Each number is 50 + 12 x the weight over its row's rms, rounded and kept within 0 to 99. Layers, rows and columns count from 0. The size before them is the row's rms in percent of the matrix's.

# layer 10 MLP down (transposed), 256x96, rms 0.195, rows 33-57, columns 0-95
105:37 48 56 60 58 65 64 24 65 41 51 74 34 55 49 65 53 58 57 54 46 48 45 32 71 54 32 57 43 53 43 48 63 40 46 54 59 38 58 66 31 54 73 42 62 52 42 44 71 42 62 52 44 34 43 55 61 66 51 41 45 70 35 45 45 43 48 21 41 33 56 16 47 53 23 48 46 60 60 33 54 37 45 57 32 54 44 41 53 49 54 50 70 52 51 71
099:74 52 36 67 58 45 34 13 56 51 49 40 36 40 57 55 61 27 39 37 39 46 50 65 64 48 39 22 54 49 58 62 49 25 52 52 57 72 64 64 38 57 49 33 45 44 51 70 52 59 57 49 53 62 50 53 32 54 46 28 57 43 42 77 43 38 45 54 58 64 58 43 44 63 49 51 30 43 60 40 29 45 66 40 46 59 68 60 67 47 46 41 53 39 59 43
098:54 45 30 40 57 37 61 33 52 45 55 62 49 67 45 16 73 68 51 56 51 56 39 44 42 53 64 56 61 54 50 59 42 47 46 53 47 54 50 47 42 53 53 45 62 48 37 72 63 51 67 66 60 60 65 60 61 59 77 56 63 56 24 47 54 37 64 56 24 60 62 65 72 69 46 56 30 37 62 27 63 52 66 45 57 52 54 55 71 58 54 40 42 40 41 51
109:63 46 48 69 42 33 31 41 41 61 47 65 65 48 53 41 50 14 44 40 33 54 56 49 58 59 48 68 57 49 61 33 64 52 54 58 29 49 41 54 61 56 52 41 16 43 56 45 54 48 59 71 77 45 54 43 54 63 64 58 47 38 58 60 62 52 55 43 78 29 60 33 44 53 64 45 61 48 40 41 72 50 60 54 52 69 56 41 34 47 49 36 52 37 33 66
099:43 51 70 61 45 68 35 42 41 60 64 60 73 69 38 37 60 52 64 51 50 57 69 43 46 73 44 56 49 64 69 52 34 43 49 53 55 60 35 54 45 50 49 54 43 70 46 43 49 52 36 63 49 34 57 41 48 45 53 57 77 47 49 69 46 60 36 46 71 63 67 70 46 50 55 39 44 54 49 45 65 54 19 60 38 44 28 30 40 56 44 52 38 42 42 17
095:47 58 49 57 41 62 30 64 62 52 53 51 64 39 49 37 48 51 56 28 49 57 45 73 33 49 33 30 59 49 49 51 40 30 69 60 53 66 62 37 49 68 36 59 47 50 54 47 24 26 48 62 76 43 53 75 68 43 62 62 53 49 42 48 58 64 58 41 51 56 42 42 53 39 48 61 29 46 34 62 52 45 47 60 27 66 45 53 57 62 44 51 42 35 58 84
100:51 39 59 39 52 39 59 87 52 53 68 67 37 63 29 47 57 56 45 55 46 54 35 43 50 50 37 63 70 57 66 54 62 63 62 72 50 47 38 60 46 55 65 45 30 30 43 28 41 67 50 40 39 25 46 52 59 52 56 53 62 47 52 58 59 41 46 54 51 54 38 91 39 53 51 54 71 46 51 34 67 38 43 61 66 54 56 40 65 66 56 44 46 56 45 60
093:56 31 52 45 51 44 64 12 55 56 44 49 36 33 64 60 37 35 42 33 41 48 43 43 43 45 52 47 46 55 66 59 45 53 61 70 36 62 57 39 61 47 22 45 52 88 52 57 54 45 58 60 48 52 55 43 55 44 57 51 53 42 41 62 45 61 45 40 47 40 32 59 64 78 20 40 55 47 38 58 59 47 34 48 45 59 61 68 66 41 26 50 44 41 39 57
108:47 36 50 53 59 48 74 23 56 43 72 51 61 44 45 39 53 30 62 52 39 76 72 38 53 34 56 60 56 40 36 34 46 49 51 48 73 58 47 34 42 41 57 36 59 46 35 65 45 57 35 68 52 55 47 40 35 48 16 46 55 46 44 41 57 26 56 39 51 67 55 48 62 52 34 47 55 55 69 65 38 50 61 38 50 46 75 49 69 48 43 59 63 44 53 35
096:66 28 66 66 47 48 64 73 56 53 40 47 33 42 54 32 72 53 53 54 63 44 41 22 69 43 65 48 49 70 43 71 45 57 45 46 49 47 77 32 39 64 43 41 50 34 45 41 52 49 59 56 54 72 49 41 69 59 61 24 44 35 56 61 65 47 38 45 49 64 50 57 32 53 64 54 67 69 35 43 48 51 58 48 50 36 64 54 55 42 65 48 68 52 34 53
117:41 59 50 41 35 30 68 26 41 50 83 57 25 33 51 56 36 65 32 36 30 58 46 56 76 45 58 45 37 41 39 48 38 50 43 64 50 58 43 56 46 46 40 50 69 59 48 43 38 48 51 60 40 25 49 29 46 45 45 65 52 56 26 65 55 48 50 60 53 45 60 26 37 43 43 29 51 73 62 63 55 48 36 64 50 46 47 41 44 57 62 64 60 51 50 41
099:39 49 42 71 51 52 37 47 55 82 39 52 69 55 57 46 63 57 24 61 54 79 30 78 51 56 56 50 50 50 64 49 43 60 63 28 47 54 47 42 62 34 36 59 44 67 53 54 33 70 50 47 31 42 53 19 49 51 48 48 53 51 31 40 30 37 59 45 59 51 36 57 54 49 58 58 56 32 65 61 46 52 41 38 52 59 43 39 30 62 57 45 61 28 51 47
104:56 49 46 56 26 39 61 60 54 59 63 52 43 40 42 47 39 44 70 49 56 54 24 36 64 33 37 52 56 55 59 84 35 57 40 39 58 65 65 76 46 35 64 48 30 44 66 81 41 45 71 37 57 48 52 42 53 54 48 44 58 62 50 48 52 36 34 43 64 39 46 48 64 48 40 55 53 69 36 37 57 53 47 55 56 64 27 29 32 44 38 53 44 47 47 70
097:35 52 31 31 52 49 51 55 38 43 52 34 45 39 53 45 50 48 32 34 68 56 30 35 55 45 61 70 28 56 59 64 50 64 47 49 64 49 51 54 33 39 55 51 59 61 66 41 04 58 59 47 50 27 55 56 53 59 41 26 61 48 51 48 48 58 49 53 41 68 53 30 41 49 48 26 33 53 35 58 58 40 60 57 48 25 39 41 52 54 70 61 58 56 41 60
098:43 70 73 64 56 71 61 54 30 50 60 67 37 60 54 37 51 63 31 44 49 50 71 59 50 62 46 49 51 55 56 76 38 77 61 64 57 70 37 55 60 24 58 59 49 50 42 50 46 43 49 50 57 52 47 55 49 61 52 53 32 48 37 53 53 43 34 37 64 36 50 51 69 68 51 55 42 47 61 63 44 58 28 44 41 66 51 25 25 55 41 53 33 49 74 48
103:50 39 58 29 37 50 59 48 28 33 64 64 37 78 30 44 61 32 46 48 45 46 44 44 35 62 58 61 33 54 44 46 48 51 48 57 77 58 42 50 40 58 59 27 35 32 40 47 44 47 63 50 33 65 47 74 61 55 21 35 49 38 60 38 42 56 53 39 56 62 43 68 33 50 54 62 46 39 43 56 46 47 56 54 36 51 49 37 49 76 45 39 27 67 56 45
093:53 43 38 54 48 60 32 51 61 33 37 43 56 55 20 51 51 35 38 45 39 59 48 60 57 47 67 46 68 60 48 60 76 47 50 76 51 78 37 44 55 44 64 58 52 57 73 51 64 56 50 26 59 52 60 36 49 53 46 48 44 47 76 65 50 67 64 34 48 42 60 06 47 71 51 49 51 53 51 48 49 68 48 56 55 56 50 43 43 42 40 60 45 54 68 63
101:36 45 45 45 31 61 57 43 45 42 69 45 69 61 53 35 63 56 58 68 36 54 50 55 26 45 40 51 52 63 42 45 60 37 42 66 42 64 29 51 57 38 53 47 85 24 42 50 50 42 59 34 39 59 51 51 48 44 76 55 41 41 38 70 69 53 55 58 55 60 39 26 26 69 46 49 46 46 62 14 65 58 57 50 61 54 58 45 54 48 57 45 47 50 46 53
101:53 37 61 50 40 59 59 31 56 45 48 56 63 65 43 68 55 45 69 52 62 76 53 56 49 59 78 55 48 61 56 50 32 41 29 59 44 50 41 58 65 66 48 54 36 69 48 59 50 33 52 35 41 36 49 51 53 51 42 64 37 57 47 33 44 48 19 18 56 64 52 43 36 45 49 57 55 50 74 33 71 43 61 48 52 60 42 55 54 47 33 45 58 59 60 19
102:65 53 54 59 53 60 42 44 49 47 44 39 52 62 34 39 47 43 39 28 56 64 51 50 52 41 36 39 37 33 34 45 65 62 53 57 45 67 65 63 50 46 64 64 60 64 44 56 40 52 44 55 59 34 42 43 59 48 52 51 55 46 32 39 31 51 35 68 48 54 43 53 35 47 55 95 55 58 36 74 13 35 42 64 53 64 42 34 53 43 46 54 39 34 47 27
103:42 48 34 32 65 67 55 72 45 58 64 70 65 20 49 53 61 46 36 59 47 44 67 75 64 73 59 56 31 45 54 61 40 38 66 28 46 67 72 47 49 42 49 37 52 46 66 60 55 37 54 42 43 62 56 41 54 60 40 41 66 30 42 39 49 50 50 51 52 63 45 42 51 43 39 55 45 55 51 54 69 38 40 50 31 56 43 49 52 33 63 46 50 48 31 18
098:65 48 30 42 37 49 49 72 36 44 80 50 35 48 41 52 42 51 50 47 45 28 68 49 47 48 46 51 38 49 47 55 33 43 46 57 58 54 47 64 66 46 59 51 36 50 58 38 24 47 47 52 29 51 58 35 18 57 41 55 36 55 39 58 46 63 52 44 12 72 57 52 46 42 59 64 23 43 43 47 69 49 38 59 64 31 40 60 47 38 49 36 32 47 59 41
103:41 44 33 49 31 47 58 28 54 50 45 27 48 69 44 40 51 45 53 40 41 24 55 28 42 30 55 70 56 59 56 39 50 68 45 53 49 40 68 47 80 40 48 44 59 60 71 55 46 59 33 50 60 31 40 60 33 70 37 61 48 40 44 56 54 67 46 45 62 46 42 59 74 45 58 55 67 41 50 36 32 51 31 56 58 64 54 67 44 41 64 41 31 53 36 39
100:53 39 61 66 41 41 39 75 52 37 48 46 49 57 43 35 47 30 30 41 45 48 51 38 60 34 53 69 49 31 55 48 43 52 46 50 45 29 52 41 49 42 31 43 22 45 26 36 29 61 48 42 54 47 53 42 53 39 46 35 37 47 57 43 41 34 26 56 56 30 52 29 57 42 44 55 57 38 34 27 54 41 56 48 42 59 59 40 44 73 45 26 44 67 51 22
099:30 81 72 32 44 54 51 83 42 49 58 81 35 41 60 41 56 58 31 42 35 61 42 57 49 48 56 35 26 36 55 47 47 49 53 42 54 53 44 48 33 38 64 69 45 46 46 43 56 58 46 55 54 50 43 55 53 46 26 75 37 50 51 55 60 59 32 54 76 44 62 27 51 54 51 53 22 51 50 34 36 40 55 51 49 44 53 53 47 46 56 53 47 59 48 30
# layer 10 MLP gate, 256x96, rms 0.218, rows 34-57, columns 0-95
111:59 45 59 43 27 56 34 54 60 59 50 62 54 34 59 62 47 59 58 67 61 73 67 38 55 44 31 43 61 77 55 26 39 56 30 70 63 50 32 59 68 44 54 50 63 37 48 45 61 49 75 62 41 69 41 46 49 42 67 55 61 52 36 74 45 63 59 64 34 61 63 51 64 57 54 69 39 34 60 52 45 46 43 56 46 48 38 66 53 42 33 51 54 37 55 33
104:40 47 47 66 53 54 58 51 42 59 50 62 47 37 46 44 60 50 63 57 53 55 07 44 44 65 40 46 47 29 59 53 50 57 53 55 74 53 41 64 34 65 38 55 46 21 67 64 67 65 62 57 50 55 24 64 44 57 60 56 79 46 49 57 54 73 50 59 61 64 48 54 43 57 43 56 49 68 39 40 63 66 44 68 42 43 41 66 43 55 45 68 49 26 45 59
095:68 62 39 57 45 54 64 62 46 57 47 42 36 51 59 56 27 27 60 42 70 35 44 52 53 69 36 43 50 59 33 45 48 14 56 51 41 52 28 46 46 45 60 53 53 46 40 59 75 58 39 55 72 53 53 36 54 36 58 39 60 46 51 59 62 41 50 37 41 31 31 66 36 50 71 31 47 43 49 61 50 57 49 69 63 59 55 21 47 54 65 52 39 34 56 64
111:58 75 27 43 48 49 43 57 64 46 63 54 40 38 54 54 55 33 62 41 56 72 43 22 39 54 43 40 55 36 46 61 44 68 33 68 71 56 48 43 50 56 63 64 27 27 70 59 57 58 55 61 58 55 64 36 43 63 58 41 49 30 51 60 43 45 41 76 47 55 33 69 38 64 16 48 53 47 47 47 63 51 56 48 54 53 40 56 44 61 38 61 39 58 60 50
091:54 63 69 41 52 40 42 65 42 42 19 53 52 51 38 51 59 41 28 31 47 42 57 62 37 34 54 54 58 57 57 55 38 70 66 30 56 58 53 46 70 36 44 56 36 42 44 57 56 66 49 40 55 35 44 32 62 62 45 43 40 61 42 52 38 32 53 51 56 69 54 54 62 51 45 45 17 64 49 23 51 27 75 60 62 40 68 42 41 46 50 67 52 43 55 58
099:51 53 46 46 27 45 51 37 33 64 38 52 53 48 38 43 48 59 42 48 31 72 80 71 45 61 62 54 44 49 30 46 44 47 55 67 43 47 46 55 89 53 71 60 63 40 42 43 62 56 64 76 66 64 78 48 40 47 46 78 43 52 58 46 57 67 51 52 43 34 54 52 48 34 69 43 37 46 53 56 55 38 51 66 58 63 45 40 57 48 54 43 43 35 53 57
098:73 45 61 53 42 54 34 60 61 40 43 73 35 65 51 52 41 50 48 41 69 50 45 48 37 56 58 45 67 51 50 52 50 43 54 47 49 69 55 50 58 47 67 46 34 63 51 43 67 55 58 46 49 54 38 52 42 48 56 68 72 87 60 75 51 38 59 37 29 61 80 43 33 38 39 60 28 44 41 35 50 56 60 30 53 70 27 60 50 43 56 51 54 54 65 44
102:24 52 42 41 62 32 49 52 67 63 58 63 61 36 44 56 42 48 79 40 41 57 45 57 41 39 53 59 68 31 49 53 57 49 44 75 61 44 52 45 63 40 51 53 52 28 28 51 62 50 34 64 63 53 68 55 39 53 42 48 60 23 49 44 50 45 58 43 47 42 47 41 51 54 28 58 56 21 51 22 51 38 42 54 50 57 45 40 37 61 44 52 75 33 73 60
098:57 65 55 40 51 43 59 38 48 21 52 60 58 40 52 59 43 57 34 53 64 59 64 31 64 48 28 41 64 38 62 49 50 62 40 46 30 48 52 44 74 51 62 65 54 52 53 52 65 49 36 62 73 38 46 68 58 41 43 65 69 38 30 64 49 43 34 72 55 49 55 44 51 62 44 46 48 48 44 44 46 35 41 56 78 70 46 77 52 49 46 40 59 22 51 67
116:60 50 36 44 31 67 72 68 63 52 66 45 54 44 67 75 52 53 37 71 63 53 29 44 46 52 33 85 46 48 44 54 60 53 46 52 55 45 58 63 52 40 60 39 53 39 51 69 59 33 65 74 53 32 48 49 80 50 71 46 62 54 55 53 40 51 41 43 53 43 53 79 38 35 48 32 47 43 57 30 70 44 53 46 54 39 52 41 38 50 38 53 49 56 61 53
094:40 66 35 49 52 25 57 34 55 61 61 53 61 38 66 55 40 23 57 50 50 61 37 50 40 40 55 77 49 66 58 40 57 38 51 27 41 37 64 38 54 43 55 55 32 37 53 51 59 45 38 48 62 60 54 32 61 50 50 29 79 56 64 55 44 41 37 43 43 41 69 69 65 47 55 53 43 54 56 45 51 58 18 34 59 71 54 58 59 36 73 49 40 48 55 42
101:58 56 52 56 29 35 47 33 54 56 50 53 43 51 57 59 44 58 61 34 62 65 45 37 67 57 39 35 44 51 63 54 80 62 28 50 48 51 54 67 47 38 61 65 36 48 41 66 68 43 49 66 56 41 27 37 59 40 43 46 46 36 54 57 34 46 38 45 59 42 47 58 48 56 37 61 57 35 42 26 41 35 42 33 60 64 35 21 55 45 28 65 22 61 59 56
099:59 58 61 33 47 62 39 66 55 61 40 64 59 28 51 67 34 45 72 35 56 41 58 56 29 66 52 53 81 54 51 51 50 42 45 51 42 68 34 61 67 64 61 39 59 49 42 42 57 60 70 40 58 37 38 50 64 48 49 53 55 50 51 49 43 51 54 45 18 57 24 43 56 45 36 43 30 49 53 41 55 32 68 26 36 37 42 40 48 34 70 43 37 55 50 39
100:41 52 45 42 47 47 36 43 34 57 53 47 46 35 33 51 56 51 57 52 51 42 54 57 48 41 20 61 43 46 40 45 38 29 61 32 49 90 45 39 52 39 69 40 63 57 38 66 65 78 44 46 64 52 48 33 43 65 37 58 49 48 49 68 54 56 42 49 55 61 31 58 56 50 33 69 36 43 56 39 68 37 58 43 26 55 58 51 50 41 46 70 39 32 53 75
102:42 64 40 54 42 66 41 46 70 63 66 48 56 52 50 37 36 67 44 74 53 48 24 58 34 71 40 72 41 37 52 48 53 46 32 62 75 49 76 47 42 48 67 27 48 44 31 57 56 44 53 41 48 42 75 49 45 32 62 43 60 68 32 47 32 38 69 48 53 55 54 58 48 56 61 48 55 51 48 42 49 49 49 43 36 56 48 31 60 32 62 42 49 25 47 60
095:51 54 42 42 41 34 33 43 43 66 44 36 43 13 58 44 44 33 48 70 50 46 46 29 46 41 40 34 54 45 49 63 45 61 59 46 47 57 41 63 50 37 51 26 32 47 57 39 61 45 60 47 60 35 77 43 64 63 39 37 39 31 41 55 33 38 53 46 60 23 65 47 63 59 36 45 34 37 31 46 52 44 59 44 49 48 56 35 28 41 51 58 46 38 28 64
109:47 56 57 45 42 33 60 17 51 68 73 49 33 36 48 68 54 58 71 27 60 71 47 51 43 51 58 47 57 36 56 38 44 36 49 47 59 65 48 58 49 57 49 38 54 53 69 61 68 65 49 74 35 50 37 30 39 56 65 69 58 53 40 47 52 63 56 56 51 25 45 65 41 35 53 39 40 50 59 29 39 54 63 29 35 47 46 51 46 31 52 62 51 48 67 66
101:66 42 60 45 53 25 47 66 50 47 44 61 38 55 65 78 48 17 30 33 43 47 43 52 57 34 60 67 57 55 62 49 55 72 53 47 35 43 40 65 60 23 67 43 58 57 40 56 59 44 54 63 52 43 58 46 43 39 39 52 52 52 50 50 47 56 67 35 43 63 84 49 58 52 56 47 49 65 65 42 45 39 54 42 58 53 54 59 39 15 47 57 47 37 39 69
098:59 64 43 64 59 32 49 45 56 55 25 52 69 42 62 67 64 45 51 44 67 55 61 30 44 48 42 42 60 42 68 64 48 46 46 65 43 60 45 35 72 51 34 60 19 61 48 52 58 46 39 41 55 53 43 39 62 28 64 65 36 51 47 62 34 45 39 33 51 43 55 69 76 55 60 68 39 68 41 42 58 62 61 61 59 56 48 37 55 61 20 43 37 49 51 60
097:69 37 55 57 20 58 39 62 51 46 58 62 66 22 45 63 38 51 46 47 65 65 53 56 45 66 25 40 44 52 69 48 41 44 37 40 52 48 46 62 67 33 66 59 25 48 64 53 57 44 52 45 63 46 37 64 63 43 39 56 52 46 44 78 50 54 43 34 41 20 43 37 48 42 39 50 46 70 54 56 33 48 49 56 50 66 64 57 54 57 54 58 53 21 68 52
098:51 66 74 57 51 60 45 45 61 29 58 57 79 49 37 41 62 43 64 43 53 55 46 54 51 38 39 56 62 54 62 35 44 46 47 39 37 60 49 56 59 59 83 49 61 35 39 62 59 66 48 52 63 58 31 47 76 37 40 72 25 60 53 55 58 33 47 17 57 58 43 48 36 49 39 44 33 63 57 58 55 43 39 49 60 71 37 48 70 47 47 56 62 57 48 49
103:35 56 62 39 76 70 45 39 42 51 68 46 67 40 67 48 72 49 70 23 64 44 50 47 55 35 48 34 63 61 83 73 48 39 45 52 63 67 42 55 49 46 48 38 44 47 48 55 59 45 52 74 66 42 46 63 35 48 57 47 42 62 43 39 64 49 51 34 35 32 54 39 66 43 47 50 37 36 44 41 68 61 53 38 49 56 41 71 67 46 59 56 41 43 34 48
097:48 49 52 56 40 51 46 39 44 59 49 55 38 53 57 53 39 44 29 43 23 56 56 50 44 20 52 66 60 54 58 43 37 70 47 51 54 63 53 75 55 48 55 42 31 46 48 35 57 51 41 49 52 66 33 59 37 40 57 45 64 45 53 59 84 57 44 33 45 34 76 48 37 23 62 31 50 32 45 33 56 40 42 44 49 53 23 49 50 38 49 48 24 44 66 60
099:57 47 71 53 50 46 53 28 40 55 55 49 55 40 56 52 49 43 45 48 41 44 46 24 37 79 57 59 70 50 63 68 52 62 59 53 41 65 56 42 45 47 50 34 50 51 39 63 51 39 65 33 62 66 70 59 58 35 57 40 57 34 49 55 72 72 35 37 47 60 60 55 28 41 43 83 45 60 44 40 45 50 54 54 75 42 36 48 37 29 40 55 36 33 56 71
# layer 10 MLP up, 256x96, rms 0.194, rows 34-57, columns 0-95
096:25 44 41 34 59 42 40 54 44 46 29 51 53 62 44 70 61 44 48 49 70 59 49 59 56 31 61 32 61 50 42 57 58 44 43 49 53 44 47 33 48 30 52 51 43 58 40 39 58 58 41 65 51 42 63 58 63 11 48 44 72 63 37 62 51 69 44 68 62 37 60 73 48 39 67 57 46 54 46 56 60 31 57 27 60 39 53 50 48 45 37 46 34 79 63 56
098:55 44 50 48 46 58 49 59 43 66 50 37 42 29 28 37 48 40 55 30 52 62 35 47 67 57 76 70 32 46 36 60 37 32 39 40 50 67 40 60 52 52 43 65 58 52 45 31 49 49 59 63 34 56 54 53 30 38 29 41 16 46 60 49 29 57 33 58 49 45 58 42 56 58 51 41 47 44 59 33 42 41 36 31 48 50 41 46 40 64 46 81 46 51 71 57
107:69 65 57 59 57 62 37 56 57 37 46 47 69 44 48 59 48 56 23 51 26 72 58 35 34 42 48 69 51 51 36 38 67 62 62 43 47 36 65 52 65 63 69 70 48 57 62 50 45 53 46 54 63 52 69 37 59 55 67 59 56 54 40 56 33 51 62 34 65 55 47 55 51 63 75 48 35 45 80 44 35 63 51 59 56 64 50 30 49 57 42 46 47 24 37 50
099:65 54 62 70 61 72 58 55 44 76 39 52 31 49 33 36 66 39 51 39 50 58 56 61 51 51 36 23 51 63 68 46 47 43 48 45 24 46 61 68 44 48 62 54 36 72 47 35 51 60 49 59 72 48 44 50 43 50 66 55 43 42 52 37 61 55 37 63 31 76 58 35 56 59 53 71 50 30 63 52 40 49 66 51 32 45 30 50 34 42 46 57 52 32 57 57
091:55 55 50 32 59 41 56 63 52 65 44 19 49 22 65 40 41 42 42 67 44 38 44 48 52 51 72 55 38 78 47 51 40 48 54 49 52 67 54 54 52 37 47 35 49 64 38 58 32 55 55 64 39 53 41 26 58 51 58 46 76 52 62 34 67 36 44 33 58 43 38 63 63 34 43 39 55 34 70 40 84 34 57 57 38 46 49 40 38 47 55 40 59 57 52 50
098:58 38 63 74 50 58 52 50 69 34 40 53 41 39 60 57 79 60 56 31 46 52 46 43 40 59 41 24 54 50 58 44 49 57 36 59 50 30 44 47 49 60 40 40 31 44 47 42 37 67 52 63 48 47 35 51 59 44 30 46 62 47 41 40 31 55 40 36 35 43 66 41 21 55 52 59 48 69 42 33 42 38 19 61 58 67 59 29 47 70 60 60 61 39 59 53
096:56 53 38 49 47 76 50 59 56 28 61 63 44 49 54 56 47 56 33 64 60 36 63 48 23 54 29 50 30 54 59 39 50 43 47 52 30 67 63 51 58 53 66 47 44 47 59 36 52 55 50 50 75 50 40 29 54 73 31 56 62 70 61 71 56 55 44 54 36 47 55 61 56 78 59 42 51 60 47 54 28 57 50 55 68 35 62 67 39 51 63 31 62 64 66 50
103:53 60 47 31 65 53 43 38 39 77 41 29 51 49 17 55 53 42 42 31 48 54 57 39 42 42 76 57 47 59 68 65 46 40 49 51 42 54 54 65 55 51 54 36 54 30 60 59 43 52 52 38 59 63 60 42 69 54 58 46 49 40 47 44 48 35 45 54 58 77 35 43 45 35 24 55 38 56 53 62 50 60 17 54 53 51 57 60 82 55 62 49 52 48 46 70
096:68 64 61 37 44 52 36 47 35 41 38 48 54 61 56 52 44 49 35 48 28 46 52 48 43 48 54 44 57 51 51 33 44 48 56 49 50 35 30 35 76 49 64 60 42 60 55 36 46 47 42 29 43 41 36 42 39 46 30 58 60 66 47 66 37 25 39 29 58 58 64 35 40 67 53 50 42 60 64 49 42 58 24 28 69 49 43 42 35 39 80 53 25 47 43 65
119:47 47 65 27 56 61 44 49 25 45 49 52 48 32 20 40 51 38 47 59 66 38 29 51 49 47 57 27 49 40 50 61 33 55 49 46 43 51 61 51 44 37 56 33 53 47 27 39 54 51 44 63 48 48 71 52 55 28 70 59 38 42 45 42 59 78 57 51 34 23 33 47 45 34 60 46 51 26 48 43 60 51 35 38 62 30 65 45 41 65 65 49 64 63 53 56
100:51 67 44 62 80 31 40 51 57 67 33 55 39 58 69 57 38 44 45 60 20 39 21 55 38 61 60 60 44 56 61 40 45 51 40 41 48 56 48 39 54 32 41 53 51 49 65 55 47 44 69 46 50 69 52 28 52 39 34 48 38 31 44 50 55 59 37 44 46 76 48 63 70 53 47 52 47 55 71 55 54 56 63 75 29 55 42 57 40 57 60 69 38 52 38 52
107:55 42 40 77 38 73 52 74 59 50 64 58 69 35 48 38 39 47 72 47 63 67 55 53 38 39 39 60 52 63 42 66 60 58 57 52 74 51 57 57 41 50 61 45 31 41 68 49 50 49 69 61 42 63 52 51 68 60 57 38 48 66 48 47 32 51 67 53 33 28 30 38 59 33 54 66 47 53 41 65 56 39 64 35 33 28 39 52 37 62 56 49 60 47 53 64
095:44 37 63 56 52 35 50 49 55 55 45 45 56 68 65 57 47 46 40 56 50 46 46 60 52 64 77 66 25 34 49 43 45 62 62 50 74 46 53 48 14 59 28 28 40 50 55 51 50 67 67 58 51 52 48 64 68 69 63 38 51 55 43 36 35 69 40 55 54 63 45 55 65 57 45 27 43 61 29 34 61 58 54 43 30 52 44 64 49 46 64 61 32 57 43 67
099:74 48 54 55 64 50 43 54 54 51 48 53 59 67 46 65 33 31 48 58 36 47 57 59 47 54 65 65 61 38 76 46 51 87 42 43 41 58 51 53 38 57 39 55 47 36 62 46 42 49 51 65 39 51 45 52 63 49 44 29 68 59 42 67 66 34 49 28 32 49 33 55 37 60 25 43 66 35 61 64 50 49 40 53 62 47 62 38 32 33 49 40 58 59 42 75
105:65 58 35 47 53 49 46 53 42 46 46 55 65 37 33 57 03 39 57 57 72 52 43 50 46 42 54 40 52 39 38 42 51 76 53 25 43 52 64 51 44 64 37 62 43 35 46 62 61 52 47 43 61 38 65 52 57 56 54 44 43 89 36 55 45 50 48 84 37 56 60 63 54 51 40 34 53 74 46 54 40 55 53 44 48 63 56 48 62 50 55 36 64 54 46 60
095:59 36 62 75 59 34 49 54 47 51 42 49 48 51 20 51 36 47 36 51 49 65 56 50 20 60 40 39 65 49 53 65 75 55 56 44 57 56 62 38 62 69 59 61 55 55 59 50 46 48 44 72 47 55 45 33 62 55 46 51 56 39 77 60 39 50 69 37 55 38 26 57 67 58 43 57 53 48 58 55 46 81 52 54 60 36 62 56 56 25 62 31 48 73 43 48
101:48 41 29 35 44 30 53 54 43 40 45 44 48 39 46 38 49 73 55 54 44 52 29 73 49 54 46 61 40 51 56 35 76 55 44 63 45 54 46 51 62 40 47 75 51 46 51 60 44 35 68 42 61 66 44 57 51 46 64 22 48 46 56 64 72 63 42 68 46 56 55 36 51 50 36 65 69 25 74 23 50 45 40 55 50 58 56 39 51 55 59 35 20 60 47 57
098:26 48 37 30 39 58 69 39 48 44 55 53 69 54 52 58 50 37 60 25 62 54 40 42 66 55 70 43 51 61 49 53 72 44 56 71 54 60 58 52 27 72 48 56 48 49 51 48 56 41 39 41 61 39 83 38 54 45 41 67 21 51 48 37 49 38 40 46 58 51 62 56 58 66 61 54 40 54 79 40 65 75 56 53 38 39 30 56 47 44 46 41 59 43 42 48
100:44 50 64 52 61 24 50 48 69 69 48 48 45 63 64 59 48 39 53 56 63 49 67 50 60 44 52 55 52 44 78 57 46 60 52 39 47 52 78 56 29 45 55 43 59 27 47 51 58 70 47 61 35 62 42 50 47 47 34 37 48 52 18 26 43 54 44 44 46 51 75 67 44 52 69 49 57 53 52 33 35 35 54 59 49 46 67 74 66 40 44 55 27 56 60 36
104:47 23 42 68 64 74 36 59 69 50 47 46 58 66 44 54 49 56 38 53 74 47 58 23 56 46 45 65 43 41 51 61 56 43 42 44 30 68 53 55 48 40 36 67 46 43 51 36 59 45 42 55 35 93 43 50 44 92 65 45 57 53 70 48 45 41 54 49 53 52 44 47 31 35 42 58 65 54 58 46 43 51 52 27 54 60 55 55 42 52 44 54 48 54 56 57
097:22 52 53 42 55 34 45 68 44 55 58 54 48 30 59 24 44 57 46 37 49 51 87 74 54 55 42 43 43 50 57 53 38 49 43 36 59 51 40 52 38 44 68 59 46 57 45 60 50 65 37 39 51 43 42 43 46 66 53 65 56 57 49 48 39 23 46 71 68 53 17 55 59 35 62 53 47 59 59 53 52 53 64 69 59 56 35 28 61 49 37 57 70 65 42 56
101:53 58 61 47 54 51 64 48 52 53 32 49 40 53 40 54 30 43 55 48 59 19 51 47 52 37 53 33 56 59 26 60 40 41 71 58 57 64 70 32 41 32 35 54 65 60 50 46 46 52 51 71 28 48 55 63 41 55 33 68 53 43 42 40 42 60 52 51 41 70 16 51 72 58 35 50 48 44 35 50 59 51 53 51 57 36 45 67 30 41 50 67 68 73 37 56
102:52 43 65 61 55 54 43 50 59 53 58 44 57 37 61 50 50 62 48 41 52 45 51 34 56 60 66 67 56 67 35 44 42 38 44 45 45 61 58 64 48 75 38 32 61 57 60 22 49 48 53 63 58 52 47 75 23 39 47 32 60 40 58 54 54 34 40 29 45 32 64 55 69 41 61 22 24 53 25 55 43 25 33 50 48 58 46 57 58 56 60 47 46 67 64 52
094:27 63 66 52 51 30 36 61 56 25 55 41 32 46 63 53 44 47 29 59 55 47 43 52 47 45 52 39 36 42 71 50 55 67 57 44 50 36 40 45 63 45 54 36 44 45 64 47 59 62 56 28 61 35 48 49 49 57 54 34 38 63 44 49 56 60 40 72 30 58 55 33 37 34 80 60 47 56 63 57 70 83 34 54 65 57 41 53 50 56 32 62 48 45 35 62